Weights of a small transformer language model.
Size: 12 layers, width 128, 2 heads of 64, MLP 512 squared leaky ReLU.
Architecture: RMSNorm before and after each block, rotary positions, embeddings untied during training, normalized queries and keys, local attention windows, gated attention, value embeddings, hashed n-gram embeddings, an embedding shortcut, learned residual scales, skips across layers, capped logits.
Training: a variant of Muon for these matrices, 176M tokens.
Each number is 200 + 40 x the weight over its row's rms, rounded and kept within 0 to 999. Layers, rows and columns count from 0. The size before them is the row's rms in percent of the matrix's.

# layer 8 MLP down (transposed), 512x128, rms 0.339, rows 323-350, columns 0-127
110,154,162,254,161,175,187,173,192,190,112,235,179,274,208,185,209,202,260,263,229,113,259,212,195,245,236,234,174,217,284,170,182,186,173,192,192,213,170,234,235,230,175,132,248,190,185,187,249,208,266,174,189,203,190,198,142,198,208,164,268,245,185,247,176,220,184,199,160,303,165,205,166,207,132,193,240,86,204,207,145,174,210,174,139,140,153,189,192,120,190,162,171,147,127,239,191,189,258,219,231,217,223,228,217,255,213,193,232,265,197,202,261,178,138,184,177,133,175,146,216,215,238,138,157,152,203,166,222
093,128,196,230,129,194,221,183,178,272,192,222,190,173,183,211,222,248,225,248,200,217,77,250,164,164,245,274,246,156,186,249,155,153,221,233,124,181,191,175,153,201,229,204,164,145,235,215,137,119,168,180,200,187,139,149,204,156,199,261,214,206,157,186,218,240,178,160,186,240,170,170,200,287,184,222,235,177,227,156,182,207,173,248,137,184,237,192,170,205,210,217,185,164,260,330,181,158,211,280,189,225,193,193,220,226,207,122,167,220,248,204,279,179,209,248,227,259,254,224,189,199,218,227,226,199,156,172,150
105,194,208,283,186,207,128,172,183,183,254,237,255,265,171,132,200,184,208,225,164,150,140,176,142,164,190,183,253,173,164,254,202,206,187,173,245,133,132,178,86,226,131,225,180,193,152,177,254,208,138,181,243,167,141,223,227,148,156,134,184,183,245,167,151,198,166,191,199,149,286,200,225,226,206,169,213,219,172,181,187,175,235,230,203,170,281,210,194,210,231,97,190,193,148,163,256,248,159,291,201,258,184,179,164,213,232,176,194,138,169,165,217,194,263,145,217,188,200,196,192,213,200,186,216,215,125,232,244
103,167,201,199,271,167,211,193,156,189,175,207,236,221,211,240,252,219,188,216,254,185,184,158,207,182,235,191,194,188,233,243,129,241,176,171,230,168,190,218,223,192,144,230,270,160,183,163,284,160,224,234,230,171,286,190,221,193,294,225,192,159,221,294,116,176,188,216,231,196,237,257,253,183,166,222,191,130,284,259,151,210,203,188,184,126,146,241,213,196,232,193,202,124,170,169,169,237,184,138,199,268,207,114,205,150,220,202,261,138,193,215,253,226,250,236,212,200,161,216,216,241,114,177,219,267,172,139,216
098,230,170,195,182,144,220,214,120,186,191,269,241,122,225,205,132,213,288,156,215,214,205,195,245,215,249,219,201,260,166,181,252,169,229,186,137,265,175,217,186,186,164,165,186,171,177,215,130,144,225,184,257,208,186,245,255,200,188,228,247,206,147,196,224,207,120,182,211,188,191,252,164,280,216,192,234,151,256,227,220,155,185,261,180,132,163,204,266,155,247,256,174,176,249,207,178,153,173,244,163,220,205,210,266,227,260,221,232,158,150,245,282,185,122,181,180,165,246,183,289,166,222,235,213,143,229,237,208
099,237,251,122,206,284,212,153,311,191,218,151,238,193,244,222,162,201,193,206,212,214,151,230,191,252,169,139,211,161,203,213,143,145,255,240,166,224,252,201,226,212,243,243,207,215,242,241,149,210,200,186,245,133,245,286,149,223,222,154,198,222,211,213,231,110,172,240,111,252,259,169,184,233,139,203,160,158,245,213,228,206,104,165,159,167,209,198,162,232,125,192,231,201,226,187,233,249,190,175,125,142,225,193,257,166,189,216,183,206,184,175,184,224,235,200,254,285,163,210,199,148,207,209,212,207,228,223,144
109,262,206,194,157,168,222,210,133,202,189,254,197,221,146,233,205,155,177,230,247,208,139,179,210,199,159,193,228,156,161,209,203,202,130,210,161,196,128,248,245,140,197,210,290,202,176,200,166,197,138,171,83,226,151,203,250,218,206,128,241,209,235,136,182,182,231,228,240,215,192,141,203,226,146,156,147,297,186,188,157,158,124,172,196,230,196,222,263,220,154,131,166,167,153,222,182,153,215,243,152,254,240,171,302,233,240,194,173,200,129,229,176,231,213,231,176,239,179,181,243,136,212,217,248,246,197,237,199
102,238,165,238,128,292,280,226,233,229,153,198,204,201,184,189,224,211,188,208,168,239,226,313,208,258,205,195,196,261,278,212,216,144,211,143,219,180,100,216,217,225,221,245,190,160,151,160,201,221,142,196,242,211,270,190,181,125,206,182,260,257,203,194,172,166,188,303,177,230,198,183,217,148,185,198,225,206,178,291,243,156,190,206,169,167,193,119,148,219,175,257,175,225,243,208,197,162,240,202,172,221,101,237,146,242,243,208,207,152,167,141,221,194,116,199,232,217,193,189,210,200,187,208,232,166,206,140,184
099,174,180,266,189,230,184,145,143,257,223,138,257,318,237,266,218,204,243,167,180,215,173,221,225,279,245,227,219,189,170,246,135,225,264,200,166,214,201,239,250,100,165,183,188,230,192,269,230,187,173,143,227,214,203,253,197,170,247,207,157,166,241,244,205,190,98,206,163,169,292,183,270,236,182,198,184,154,190,177,190,190,251,249,169,162,204,153,166,195,187,222,174,243,180,135,237,190,212,183,221,209,146,187,175,165,202,161,225,132,172,191,145,169,234,232,250,139,228,220,206,165,233,252,168,239,223,274,180
102,217,226,182,241,183,245,124,151,125,213,215,155,247,174,151,216,124,219,85,261,175,184,223,147,225,116,199,185,241,231,174,186,202,232,199,270,201,71,198,206,199,228,202,176,187,232,238,220,150,165,276,206,221,207,184,182,255,192,205,221,195,207,170,240,195,199,180,150,247,205,212,145,141,189,213,221,210,229,234,249,155,286,198,142,185,244,162,187,183,135,252,228,158,214,150,222,252,135,199,195,256,180,206,241,234,224,116,222,219,205,263,202,246,220,175,177,171,138,150,128,167,220,244,181,165,214,162,210
107,249,180,174,162,219,149,158,214,119,185,218,201,213,189,190,158,240,197,253,162,228,197,198,164,241,195,227,108,219,173,251,156,214,202,210,205,211,164,280,244,158,237,192,224,130,204,210,160,220,280,146,202,245,265,241,130,221,169,194,150,191,204,200,210,239,263,233,160,299,224,165,213,248,201,146,172,181,247,176,282,219,181,199,227,278,227,180,126,294,159,194,173,255,190,167,192,132,219,112,225,166,188,116,243,200,234,213,170,221,234,162,167,171,190,231,247,173,186,174,147,151,195,250,248,184,244,187,215
102,206,257,218,176,218,225,171,222,205,230,202,169,201,204,186,224,137,185,150,175,194,157,134,191,175,223,180,160,190,300,190,175,185,184,166,158,221,272,166,271,283,183,194,237,220,164,137,250,253,210,179,191,142,261,162,213,173,229,243,181,236,120,206,225,189,286,164,192,181,123,129,208,233,151,191,238,211,238,161,229,262,140,197,197,256,204,205,202,201,229,180,203,210,175,119,196,160,197,198,160,200,199,145,209,178,150,137,175,210,152,246,107,104,131,176,200,218,264,230,275,166,238,137,200,210,230,154,234
099,251,199,229,178,185,136,171,219,122,145,141,170,203,228,202,196,219,156,201,111,156,215,161,145,241,194,237,209,260,177,143,224,183,183,110,225,228,202,160,249,241,254,137,233,156,197,185,231,240,227,204,193,208,204,223,253,203,240,236,283,154,171,141,236,180,273,177,105,135,142,182,171,262,208,209,171,197,242,171,219,148,277,190,235,190,105,214,207,204,205,159,268,168,155,169,217,189,181,253,210,248,223,195,238,258,234,202,242,194,104,188,189,177,212,185,187,194,109,215,157,163,167,191,222,164,181,182,173
101,229,117,222,144,147,257,207,224,131,147,264,231,187,143,223,232,261,177,211,203,234,213,162,175,204,220,236,181,181,220,247,186,157,225,176,185,196,151,195,285,207,172,249,244,253,190,160,205,241,291,142,199,228,158,174,239,268,226,229,233,163,202,280,275,208,182,175,233,249,243,185,155,188,181,197,185,182,105,175,166,219,222,163,200,124,263,221,211,212,203,206,237,197,176,243,225,154,240,198,233,259,195,206,188,176,146,265,227,204,274,229,181,280,189,157,184,225,279,225,268,133,190,206,148,180,137,229,187
101,123,136,229,196,227,198,243,187,184,218,132,231,172,198,205,208,225,180,173,203,249,123,202,218,103,173,185,187,224,206,180,193,186,236,198,214,208,143,211,206,185,271,224,249,193,258,173,187,310,224,184,150,231,218,263,107,125,223,206,212,131,209,255,188,161,251,215,215,224,202,205,231,153,286,224,253,260,171,230,212,238,180,255,148,188,232,172,161,98,244,257,193,246,204,199,182,198,258,161,188,195,239,209,184,179,180,185,142,175,220,232,271,278,110,169,215,124,200,210,220,193,231,245,238,191,159,216,225
107,203,236,212,157,189,216,155,195,221,137,254,168,196,168,190,239,270,152,242,205,253,203,178,224,157,201,263,206,264,215,222,253,251,280,248,222,234,183,294,214,197,185,196,158,165,201,192,295,132,206,193,233,215,171,200,165,124,161,252,175,185,222,203,246,191,175,220,156,239,104,195,212,202,323,220,210,222,148,237,214,201,246,252,211,216,175,196,164,245,282,186,171,258,219,174,281,164,187,200,208,196,185,189,241,195,203,212,185,164,202,161,212,156,192,253,185,144,177,194,273,177,257,222,138,130,170,129,258
100,186,191,294,239,219,184,211,170,206,117,230,155,219,197,148,260,198,220,215,152,205,239,192,167,207,187,163,224,216,234,263,249,206,164,209,162,239,168,185,174,172,234,201,179,222,253,266,245,247,285,243,178,284,204,216,192,167,169,173,197,164,142,164,208,144,142,113,211,214,231,222,196,187,296,193,195,138,266,133,134,263,234,257,256,214,228,253,258,230,180,187,169,263,187,168,176,160,247,195,126,224,161,202,183,166,246,185,133,157,205,183,141,192,142,283,186,253,199,185,233,208,167,174,208,225,206,209,250
095,103,200,216,189,227,241,218,139,166,174,233,160,166,175,182,176,142,170,192,156,206,206,190,158,142,255,227,278,164,98,202,135,183,243,117,251,178,161,220,207,218,200,199,183,184,186,272,196,200,163,144,190,187,240,216,167,248,278,198,181,203,200,246,230,185,179,220,137,171,225,210,185,242,235,229,222,193,83,259,221,238,152,211,144,264,202,153,207,132,234,184,102,189,169,201,188,185,185,205,219,198,178,171,232,165,186,257,285,212,183,150,235,228,227,230,201,202,248,142,229,209,295,141,215,170,177,234,238
107,231,174,195,210,173,180,194,288,91,130,215,210,187,180,184,181,173,268,214,206,179,269,124,189,214,167,262,158,227,261,205,275,225,71,134,247,187,237,205,187,133,220,227,161,274,195,198,219,129,191,184,143,166,215,234,171,253,241,235,173,208,222,228,275,230,246,231,173,274,181,219,214,190,225,247,141,180,211,122,191,205,112,183,167,218,228,197,198,174,226,204,235,230,178,179,221,137,202,212,220,253,175,212,233,205,150,196,211,264,170,229,201,264,191,147,199,185,256,205,149,151,175,130,212,222,206,202,198
103,187,184,215,208,273,191,201,255,161,217,236,208,236,132,151,210,151,178,317,166,190,214,223,180,199,156,163,264,250,218,214,195,222,267,178,226,185,269,220,210,236,260,172,158,218,178,231,243,146,203,151,191,181,265,197,194,226,208,222,155,126,194,221,192,109,232,209,184,201,154,136,237,244,152,239,166,197,211,173,241,250,316,179,158,225,143,270,193,219,211,230,190,157,231,162,118,272,190,228,187,159,179,204,194,160,199,214,175,199,207,171,146,102,157,227,229,176,251,140,227,175,258,232,187,213,177,201,123
092,186,146,253,223,181,182,179,156,167,181,220,217,246,137,133,291,245,159,153,196,240,167,186,175,119,212,221,215,227,244,170,225,146,232,238,209,231,226,245,281,159,197,180,197,259,194,216,196,235,211,201,179,277,179,127,180,221,243,179,198,190,158,244,188,238,261,237,185,210,211,179,298,247,256,150,110,181,157,174,233,213,254,147,212,237,188,230,149,247,199,232,249,183,172,256,285,197,162,184,255,201,211,229,246,208,157,195,172,171,151,77,139,233,171,233,216,202,151,208,254,167,191,248,196,211,178,215,223
099,204,234,140,254,263,180,164,238,245,207,182,187,63,271,222,258,173,146,181,282,225,206,195,190,296,201,245,182,212,184,188,148,203,220,235,178,165,236,191,194,163,184,222,127,199,229,136,198,229,143,238,171,198,176,227,193,231,228,227,138,124,147,191,201,212,192,139,233,185,176,218,182,183,288,138,174,223,251,175,215,265,188,214,263,287,257,199,179,237,191,237,177,200,214,226,188,230,199,211,190,145,270,259,183,145,176,289,239,216,230,251,201,233,227,164,213,180,243,204,203,225,214,189,161,145,253,168,245
094,172,165,194,155,209,144,216,164,266,224,195,125,250,227,165,182,170,116,272,154,227,187,137,205,244,144,205,211,150,101,237,211,122,192,182,218,228,266,176,261,220,215,202,238,163,192,167,182,276,164,176,205,201,272,175,217,140,230,188,276,171,173,175,225,172,200,184,196,238,194,133,200,189,272,117,137,208,175,189,180,185,125,240,227,204,210,183,163,234,202,205,147,260,182,183,265,184,113,193,188,131,229,179,145,190,257,195,252,207,220,211,169,164,224,138,127,231,132,245,212,205,238,216,175,218,193,200,226
100,230,198,202,201,161,170,221,149,174,184,200,208,255,119,146,203,173,227,137,175,205,201,293,223,172,159,167,211,139,277,234,169,221,219,204,232,177,208,188,139,196,231,167,134,170,210,203,292,189,179,180,231,298,226,223,237,172,213,186,225,203,250,148,264,122,203,245,220,225,227,246,236,179,239,214,201,128,231,174,217,95,267,187,176,190,207,163,231,167,159,146,281,211,223,199,224,247,265,165,185,196,222,195,174,201,191,180,179,115,221,254,223,242,214,187,183,182,166,159,250,220,149,229,251,117,198,110,162
103,239,208,241,301,188,207,210,141,148,169,174,147,128,151,208,174,147,230,217,251,148,201,245,222,243,205,180,240,240,237,210,193,263,174,200,143,169,240,175,118,186,150,189,218,162,216,166,207,161,158,201,242,242,173,221,246,142,227,169,152,223,152,210,162,195,194,210,198,200,203,233,255,164,254,209,254,189,179,221,138,265,178,223,264,224,263,116,174,167,173,244,188,186,163,195,144,100,141,176,253,224,227,191,240,238,209,149,198,208,101,183,175,292,224,240,209,215,206,174,261,201,204,205,242,156,237,245,141
102,201,195,251,236,96,210,270,266,266,198,139,249,233,264,166,310,268,187,238,195,164,273,186,155,133,250,214,211,186,155,137,181,289,145,185,187,215,241,171,197,175,219,192,213,212,166,206,207,151,198,271,182,247,269,183,123,168,195,212,185,217,198,162,203,197,217,239,158,158,200,249,186,198,189,185,184,226,230,239,207,147,187,223,155,213,182,168,132,220,206,166,283,226,169,231,141,228,205,206,221,159,192,202,207,185,212,183,122,220,117,199,154,166,190,243,212,244,162,257,269,220,195,141,258,194,194,223,150
098,185,222,127,206,244,229,188,222,197,199,279,177,234,208,232,236,138,170,230,226,219,156,211,208,250,237,181,225,218,198,241,104,229,242,267,248,211,109,249,140,190,200,208,185,219,153,173,197,184,204,174,262,161,195,212,153,230,188,208,186,124,233,296,228,159,184,223,183,216,262,163,216,73,149,214,234,198,176,173,238,109,255,209,232,132,167,184,251,116,147,189,164,254,239,188,173,168,177,139,228,213,178,207,188,245,174,250,168,195,207,156,216,199,155,169,119,255,232,185,222,192,195,204,266,250,190,202,192
086,159,191,182,235,258,174,129,196,236,186,173,239,77,193,115,226,222,179,208,130,194,169,145,229,188,250,209,211,197,159,171,199,232,188,191,196,216,265,171,246,238,230,236,184,250,201,220,187,232,198,219,188,189,115,245,140,179,165,178,232,198,165,173,181,216,226,167,149,177,226,230,178,230,238,192,178,168,196,208,176,297,168,263,160,222,219,159,78,198,180,271,188,95,188,142,180,227,232,173,241,199,222,296,203,211,236,291,157,241,166,154,180,173,235,222,199,198,274,172,188,207,254,198,155,180,183,254,221
# layer 8 MLP up, 512x128, rms 0.241, rows 324-350, columns 0-127
099,226,207,237,186,246,236,215,289,217,214,128,255,231,205,171,198,181,184,258,267,239,170,135,127,201,181,137,264,207,197,220,149,187,235,245,160,174,206,227,193,192,200,188,107,216,158,234,207,269,204,190,152,184,181,238,187,116,212,185,129,147,340,161,140,225,145,263,152,202,261,185,206,227,152,201,184,218,212,187,200,224,213,187,208,270,242,229,180,183,172,99,177,196,165,213,217,149,227,211,194,190,241,237,140,192,117,130,193,166,260,188,218,192,203,215,227,151,240,227,242,232,218,228,226,227,205,168,166
103,237,235,179,231,218,199,192,231,173,173,229,238,189,231,222,207,245,121,122,252,191,224,96,185,124,149,190,218,243,233,183,243,170,211,215,184,186,123,215,218,174,261,133,297,257,249,273,153,167,191,269,177,201,142,156,227,204,173,251,184,184,188,153,252,200,173,186,179,230,212,253,227,235,230,203,150,178,237,218,195,247,229,253,172,284,159,161,91,179,219,243,252,192,155,211,186,295,221,193,241,252,179,223,176,208,187,241,202,143,208,212,223,159,144,268,182,164,153,154,203,207,188,235,217,201,248,217,198
095,161,217,110,151,256,147,221,145,182,173,229,221,101,231,208,175,214,174,172,230,211,180,178,188,221,213,210,202,138,212,200,208,186,219,146,238,205,133,231,146,218,253,132,123,273,204,200,166,188,239,190,240,206,175,264,298,209,219,170,203,255,214,245,172,190,192,235,219,249,193,258,156,193,200,197,224,239,262,290,190,235,176,117,229,175,208,253,220,123,187,254,147,139,155,263,167,234,176,166,161,145,198,213,209,220,238,223,209,209,255,171,149,214,248,167,184,189,245,199,154,171,225,274,189,150,140,249,153
095,241,229,202,173,226,172,188,210,206,221,188,157,140,218,208,247,232,185,229,215,220,160,104,235,220,196,193,117,197,264,138,171,186,267,187,183,209,175,177,152,185,176,177,180,163,247,177,115,206,120,184,199,252,203,248,213,220,119,177,232,197,295,183,177,205,181,224,220,283,207,221,201,133,159,252,198,241,187,219,196,154,145,219,144,158,199,160,245,142,151,211,195,220,177,203,232,237,190,130,231,164,249,142,219,287,142,138,205,271,214,169,217,168,225,239,296,215,173,203,241,200,251,188,177,195,210,152,300
107,195,194,150,160,158,181,228,153,99,130,229,161,151,282,212,220,213,233,183,166,166,185,167,193,227,211,172,184,176,190,236,123,260,164,193,202,204,208,166,171,124,183,145,262,180,173,182,248,216,204,255,194,99,206,235,241,246,293,162,170,212,262,228,196,208,229,189,220,185,231,77,154,234,193,202,295,191,140,190,214,134,135,224,237,144,188,240,120,252,181,195,181,187,184,157,206,171,219,189,269,203,211,181,194,212,214,255,168,185,214,144,260,141,168,165,226,234,211,223,161,169,238,247,199,206,215,174,217
108,220,206,90,224,212,224,264,168,118,183,141,196,195,181,238,273,136,220,254,212,188,230,187,272,107,200,151,199,241,219,163,176,217,223,217,241,204,218,159,234,179,193,203,258,242,194,220,186,196,161,187,234,196,262,227,209,217,140,151,215,179,251,184,240,228,228,229,152,178,206,159,161,198,169,231,226,349,268,125,228,197,185,203,208,208,156,212,250,193,217,206,191,201,166,247,200,182,179,241,277,165,230,147,194,226,289,169,267,157,190,165,194,158,182,209,213,230,225,179,168,257,129,226,156,268,247,163,192
093,270,169,203,181,247,184,242,201,182,234,222,272,202,244,186,107,165,144,215,217,188,202,189,227,202,148,181,215,243,118,200,166,202,187,116,179,231,203,176,236,234,164,183,192,133,222,167,187,183,160,160,179,247,163,145,176,172,227,191,219,232,207,146,169,218,192,169,179,242,218,242,156,222,122,220,141,234,186,123,216,268,234,197,174,175,196,218,190,255,189,223,202,158,254,203,119,120,243,126,138,238,232,216,203,211,182,243,186,162,174,310,280,203,195,303,256,207,213,188,141,203,232,161,183,146,249,245,216
090,257,287,160,240,204,176,198,170,174,139,276,210,277,196,166,266,206,183,196,219,200,194,237,208,171,289,233,253,199,267,213,231,236,272,253,186,150,132,199,105,263,113,189,169,152,178,207,190,170,223,266,226,205,163,224,236,178,238,211,247,187,181,288,192,228,229,195,126,230,222,221,285,234,134,165,188,161,195,165,135,150,196,195,228,200,195,256,167,207,134,168,180,182,248,217,243,227,163,138,149,180,131,213,155,246,183,223,241,186,255,173,212,182,166,209,235,186,250,205,176,202,174,186,184,223,147,205,214
101,256,149,190,162,162,191,222,274,257,255,179,202,282,229,169,227,242,180,253,251,180,233,216,210,175,193,155,248,176,187,229,124,198,222,205,263,169,229,209,191,111,134,195,86,212,239,166,200,226,132,180,158,202,237,210,227,97,153,159,209,219,189,201,220,187,211,218,159,246,165,267,163,197,211,147,170,232,203,219,167,255,214,114,229,272,269,255,160,177,246,212,175,217,183,222,175,198,180,251,171,180,187,183,170,178,184,220,195,214,228,179,143,178,152,295,202,184,193,207,166,220,219,182,136,169,300,238,232
112,216,215,164,182,187,217,165,203,247,177,224,170,219,193,243,209,187,238,180,179,186,173,142,197,210,257,254,188,157,207,123,181,162,161,236,165,233,194,136,179,151,119,184,114,120,221,193,171,198,178,242,180,257,208,174,213,214,256,280,210,195,225,195,220,183,264,188,189,207,255,153,169,111,221,228,198,140,200,144,156,192,166,222,176,154,148,84,172,270,193,181,233,262,174,220,203,180,260,146,246,153,175,160,172,282,256,203,210,200,256,241,164,173,177,226,244,274,180,254,178,236,260,131,147,203,164,233,213
108,192,205,288,231,212,199,218,205,292,171,245,261,200,174,154,187,221,193,237,213,145,154,214,161,277,231,266,205,192,163,160,120,225,207,139,185,227,190,264,192,280,219,179,147,197,220,230,169,217,131,200,238,194,91,294,187,217,186,225,208,176,185,135,222,215,204,159,205,184,231,202,165,216,258,157,156,152,179,172,192,189,240,209,154,209,282,160,152,212,177,153,194,191,225,231,209,159,209,172,217,125,165,112,169,241,178,188,125,172,150,236,185,133,152,188,176,207,249,224,182,205,202,190,255,148,118,170,241
101,255,226,189,187,234,256,166,166,238,206,187,222,168,202,194,182,177,184,215,211,161,200,256,227,270,180,290,172,174,281,170,234,183,214,184,233,206,184,240,223,165,203,235,146,215,170,267,144,170,159,205,229,216,212,185,166,181,159,196,181,140,272,199,235,223,240,145,179,203,107,175,246,96,259,222,147,159,165,175,169,230,212,163,128,285,237,156,202,118,224,194,149,304,229,204,196,162,231,181,105,238,206,223,146,194,206,250,190,197,230,180,150,200,219,244,247,222,122,208,148,233,239,200,168,148,182,243,214
096,221,199,168,173,204,251,218,150,217,145,206,201,219,187,161,181,260,154,125,155,165,192,222,195,203,246,232,179,212,174,243,225,188,186,114,277,156,193,245,248,207,305,262,122,231,229,268,212,192,206,168,291,140,237,212,223,277,219,174,259,189,183,164,191,220,166,198,207,202,222,194,177,237,199,135,198,219,178,123,169,211,290,241,178,180,212,251,243,174,245,237,158,150,248,208,178,286,247,236,127,226,200,161,166,214,185,290,139,159,237,238,173,227,160,234,204,153,187,211,235,207,203,239,244,181,203,198,139
096,139,158,193,148,227,178,158,252,273,202,250,220,164,195,176,195,181,192,173,232,197,188,225,106,185,189,174,175,179,196,226,189,220,171,185,182,184,184,173,211,220,180,195,150,163,89,108,206,264,186,217,201,117,186,146,164,199,261,286,188,207,212,207,146,134,200,213,256,195,170,186,213,157,178,106,205,196,220,249,268,194,157,246,197,234,194,247,199,134,158,186,176,172,267,142,261,198,170,236,196,213,152,207,170,170,109,175,256,108,200,254,201,242,227,177,138,195,207,229,233,225,189,152,221,234,214,294,182
103,238,297,103,260,192,168,164,182,282,249,252,228,218,258,273,168,251,194,179,151,155,156,207,214,244,187,203,206,225,187,195,246,202,246,160,177,228,181,215,221,142,278,206,161,163,173,198,249,320,174,266,239,144,219,150,199,118,190,187,244,209,216,212,208,165,219,226,241,207,170,213,177,222,182,211,228,187,158,210,222,195,214,206,183,252,151,181,178,159,271,289,150,273,222,175,231,182,207,190,253,240,211,125,212,180,183,215,185,173,246,259,214,227,203,196,191,134,146,215,175,217,229,205,196,169,182,145,298
104,267,236,217,281,150,172,205,174,149,255,235,202,230,176,189,136,267,191,242,181,257,180,186,273,156,208,220,162,166,195,221,271,252,171,234,168,178,178,212,191,165,180,161,195,208,248,197,168,205,237,240,277,203,179,186,289,196,217,245,127,86,155,175,189,190,175,210,169,197,166,186,150,159,174,262,225,154,117,214,202,206,163,215,243,159,190,203,165,171,128,279,257,190,176,255,162,235,208,215,178,224,109,212,244,136,245,250,274,219,189,239,219,193,229,188,227,232,161,202,196,175,229,160,210,193,234,250,128
096,259,154,189,264,212,193,246,176,264,132,223,200,205,205,214,148,222,241,209,171,227,213,249,181,205,148,217,198,219,191,277,227,242,168,151,156,194,182,230,244,214,218,262,227,233,159,188,215,192,239,167,184,131,178,202,250,326,124,194,192,202,184,220,211,236,206,201,205,255,130,248,197,207,314,210,212,241,302,139,181,181,226,161,151,172,217,231,187,264,168,214,204,205,217,256,195,212,245,256,191,176,150,256,190,158,217,228,190,118,228,219,257,157,223,165,185,239,187,95,118,188,214,175,188,248,233,181,216
103,188,235,196,200,207,225,229,214,234,204,189,294,122,248,162,119,266,189,226,154,168,181,174,141,217,177,194,262,226,266,171,235,293,261,220,208,161,289,95,234,194,191,178,191,160,199,197,214,176,259,136,189,238,210,204,203,188,154,219,184,234,217,254,194,238,248,215,186,182,234,185,240,192,179,175,253,226,240,196,205,174,195,214,256,132,201,189,304,168,194,240,180,183,213,221,267,173,211,111,175,166,183,170,200,234,269,128,259,199,217,213,135,193,149,188,198,245,261,200,195,174,192,110,160,189,130,197,201
122,209,179,237,162,135,203,213,150,238,187,173,290,187,162,181,242,223,252,181,166,222,168,188,161,217,311,258,185,221,183,156,158,150,191,193,247,164,188,246,226,219,149,208,275,177,247,221,202,245,230,222,212,145,160,230,223,306,190,210,278,237,193,212,261,221,279,140,203,128,258,181,232,206,211,213,219,182,219,152,203,172,180,181,237,255,254,197,206,164,132,206,169,183,227,235,247,234,259,222,196,199,202,142,144,147,224,221,178,156,246,140,191,202,240,160,254,252,244,214,198,171,232,280,178,198,265,249,263
103,197,245,235,241,247,281,194,192,237,161,90,156,294,232,177,225,201,188,191,256,272,145,184,223,156,237,247,234,248,164,141,198,276,246,259,216,201,225,131,194,184,215,181,213,218,162,183,182,202,182,173,254,306,194,197,221,220,207,161,222,208,205,190,176,184,259,182,184,266,191,247,214,188,142,175,195,148,227,205,264,231,199,122,212,213,223,182,208,153,213,268,219,180,210,234,225,187,168,209,175,129,169,186,145,148,190,159,310,179,243,135,151,225,240,254,219,221,157,188,214,295,171,183,160,214,181,199,191
081,232,219,260,171,196,222,152,165,93,197,183,205,193,143,283,160,231,248,237,216,226,196,264,143,178,201,182,208,162,162,188,192,171,206,149,203,195,190,181,198,181,222,182,235,174,122,211,244,145,226,176,210,185,190,157,178,193,178,204,268,190,189,198,208,193,216,273,140,244,205,153,306,232,154,194,120,190,211,237,162,157,231,187,134,234,176,239,239,199,198,178,113,140,170,93,138,207,170,186,248,191,215,155,239,204,193,163,139,149,152,145,182,140,155,174,194,217,178,187,267,196,148,194,262,175,176,276,141
092,155,202,179,192,201,208,293,226,220,238,176,164,199,220,188,212,192,191,113,251,142,193,188,185,228,203,182,198,126,179,129,181,172,190,152,173,179,208,159,215,204,227,202,216,223,137,224,152,249,167,163,209,156,213,181,138,224,177,251,195,128,199,187,122,157,146,196,191,223,101,163,210,156,288,257,259,265,228,138,208,181,129,199,260,268,203,190,227,269,168,83,210,270,235,211,168,180,200,269,148,214,201,236,179,219,210,268,219,203,240,264,191,242,224,175,171,220,144,201,223,217,215,224,249,241,152,226,202
103,295,165,160,212,175,239,264,193,217,185,158,249,250,226,115,232,142,151,183,144,203,240,311,245,252,153,185,194,181,184,219,160,243,244,239,217,212,221,204,193,197,230,193,133,197,262,201,231,173,178,187,201,204,222,191,189,259,213,169,169,188,198,152,219,217,186,164,228,178,209,212,214,197,267,206,245,199,178,119,205,245,209,176,179,184,173,211,284,243,206,151,237,241,306,181,228,218,250,138,261,218,264,189,142,250,136,170,127,161,251,241,185,296,207,165,207,225,198,146,236,225,205,138,238,183,164,162,175
102,164,188,207,218,178,237,153,244,176,181,217,221,103,276,191,210,122,213,219,200,159,240,249,242,170,153,150,243,252,186,158,271,154,227,253,151,167,197,190,170,176,136,242,233,155,287,264,178,156,175,143,200,240,201,181,178,188,215,204,255,194,167,295,220,214,223,161,190,279,150,252,224,196,212,191,213,197,212,221,241,219,200,214,195,211,187,196,220,154,225,142,242,206,215,226,110,152,111,197,196,175,145,212,165,172,163,148,215,155,215,230,280,254,165,219,254,202,187,277,248,225,183,175,172,173,294,168,208
101,226,252,257,234,225,157,306,226,253,159,182,237,136,144,157,243,217,186,217,196,203,186,110,187,183,193,185,200,202,273,191,141,211,201,257,102,155,167,197,172,182,229,209,252,215,242,210,226,95,178,273,174,167,220,212,194,153,238,156,222,163,239,239,137,221,172,188,192,164,92,209,226,174,250,197,204,240,206,178,157,217,210,231,211,160,209,219,182,182,205,165,178,224,155,243,108,207,133,214,184,152,213,264,243,194,187,233,202,252,231,250,205,136,255,159,196,187,162,216,181,223,174,128,184,130,157,248,226
097,203,154,271,255,200,228,167,252,228,213,289,172,212,260,182,203,165,200,164,163,215,212,226,191,141,247,173,213,158,169,186,111,234,229,136,150,231,260,198,265,143,204,261,234,145,251,191,131,172,188,188,274,177,182,171,226,138,244,262,192,115,203,293,195,186,221,157,202,136,146,187,124,132,146,170,230,186,255,180,249,175,254,172,179,205,223,224,181,216,153,209,248,198,216,175,220,145,253,195,202,212,253,197,197,251,174,282,188,180,216,174,140,261,187,225,160,196,182,261,190,197,208,190,157,177,151,193,226
097,240,165,187,181,180,232,161,241,196,214,219,156,172,130,224,265,224,190,211,171,158,169,229,142,283,212,224,237,227,203,178,209,195,230,179,168,186,219,179,282,267,229,208,164,267,211,233,168,176,226,250,218,159,218,216,146,200,128,158,243,181,177,204,209,166,271,279,202,252,190,249,166,221,176,234,210,240,153,204,181,177,248,194,130,280,201,129,172,268,257,281,174,205,205,140,214,229,239,211,220,201,129,248,150,186,172,234,158,173,139,184,86,165,122,212,294,214,194,190,206,135,207,177,197,199,186,202,248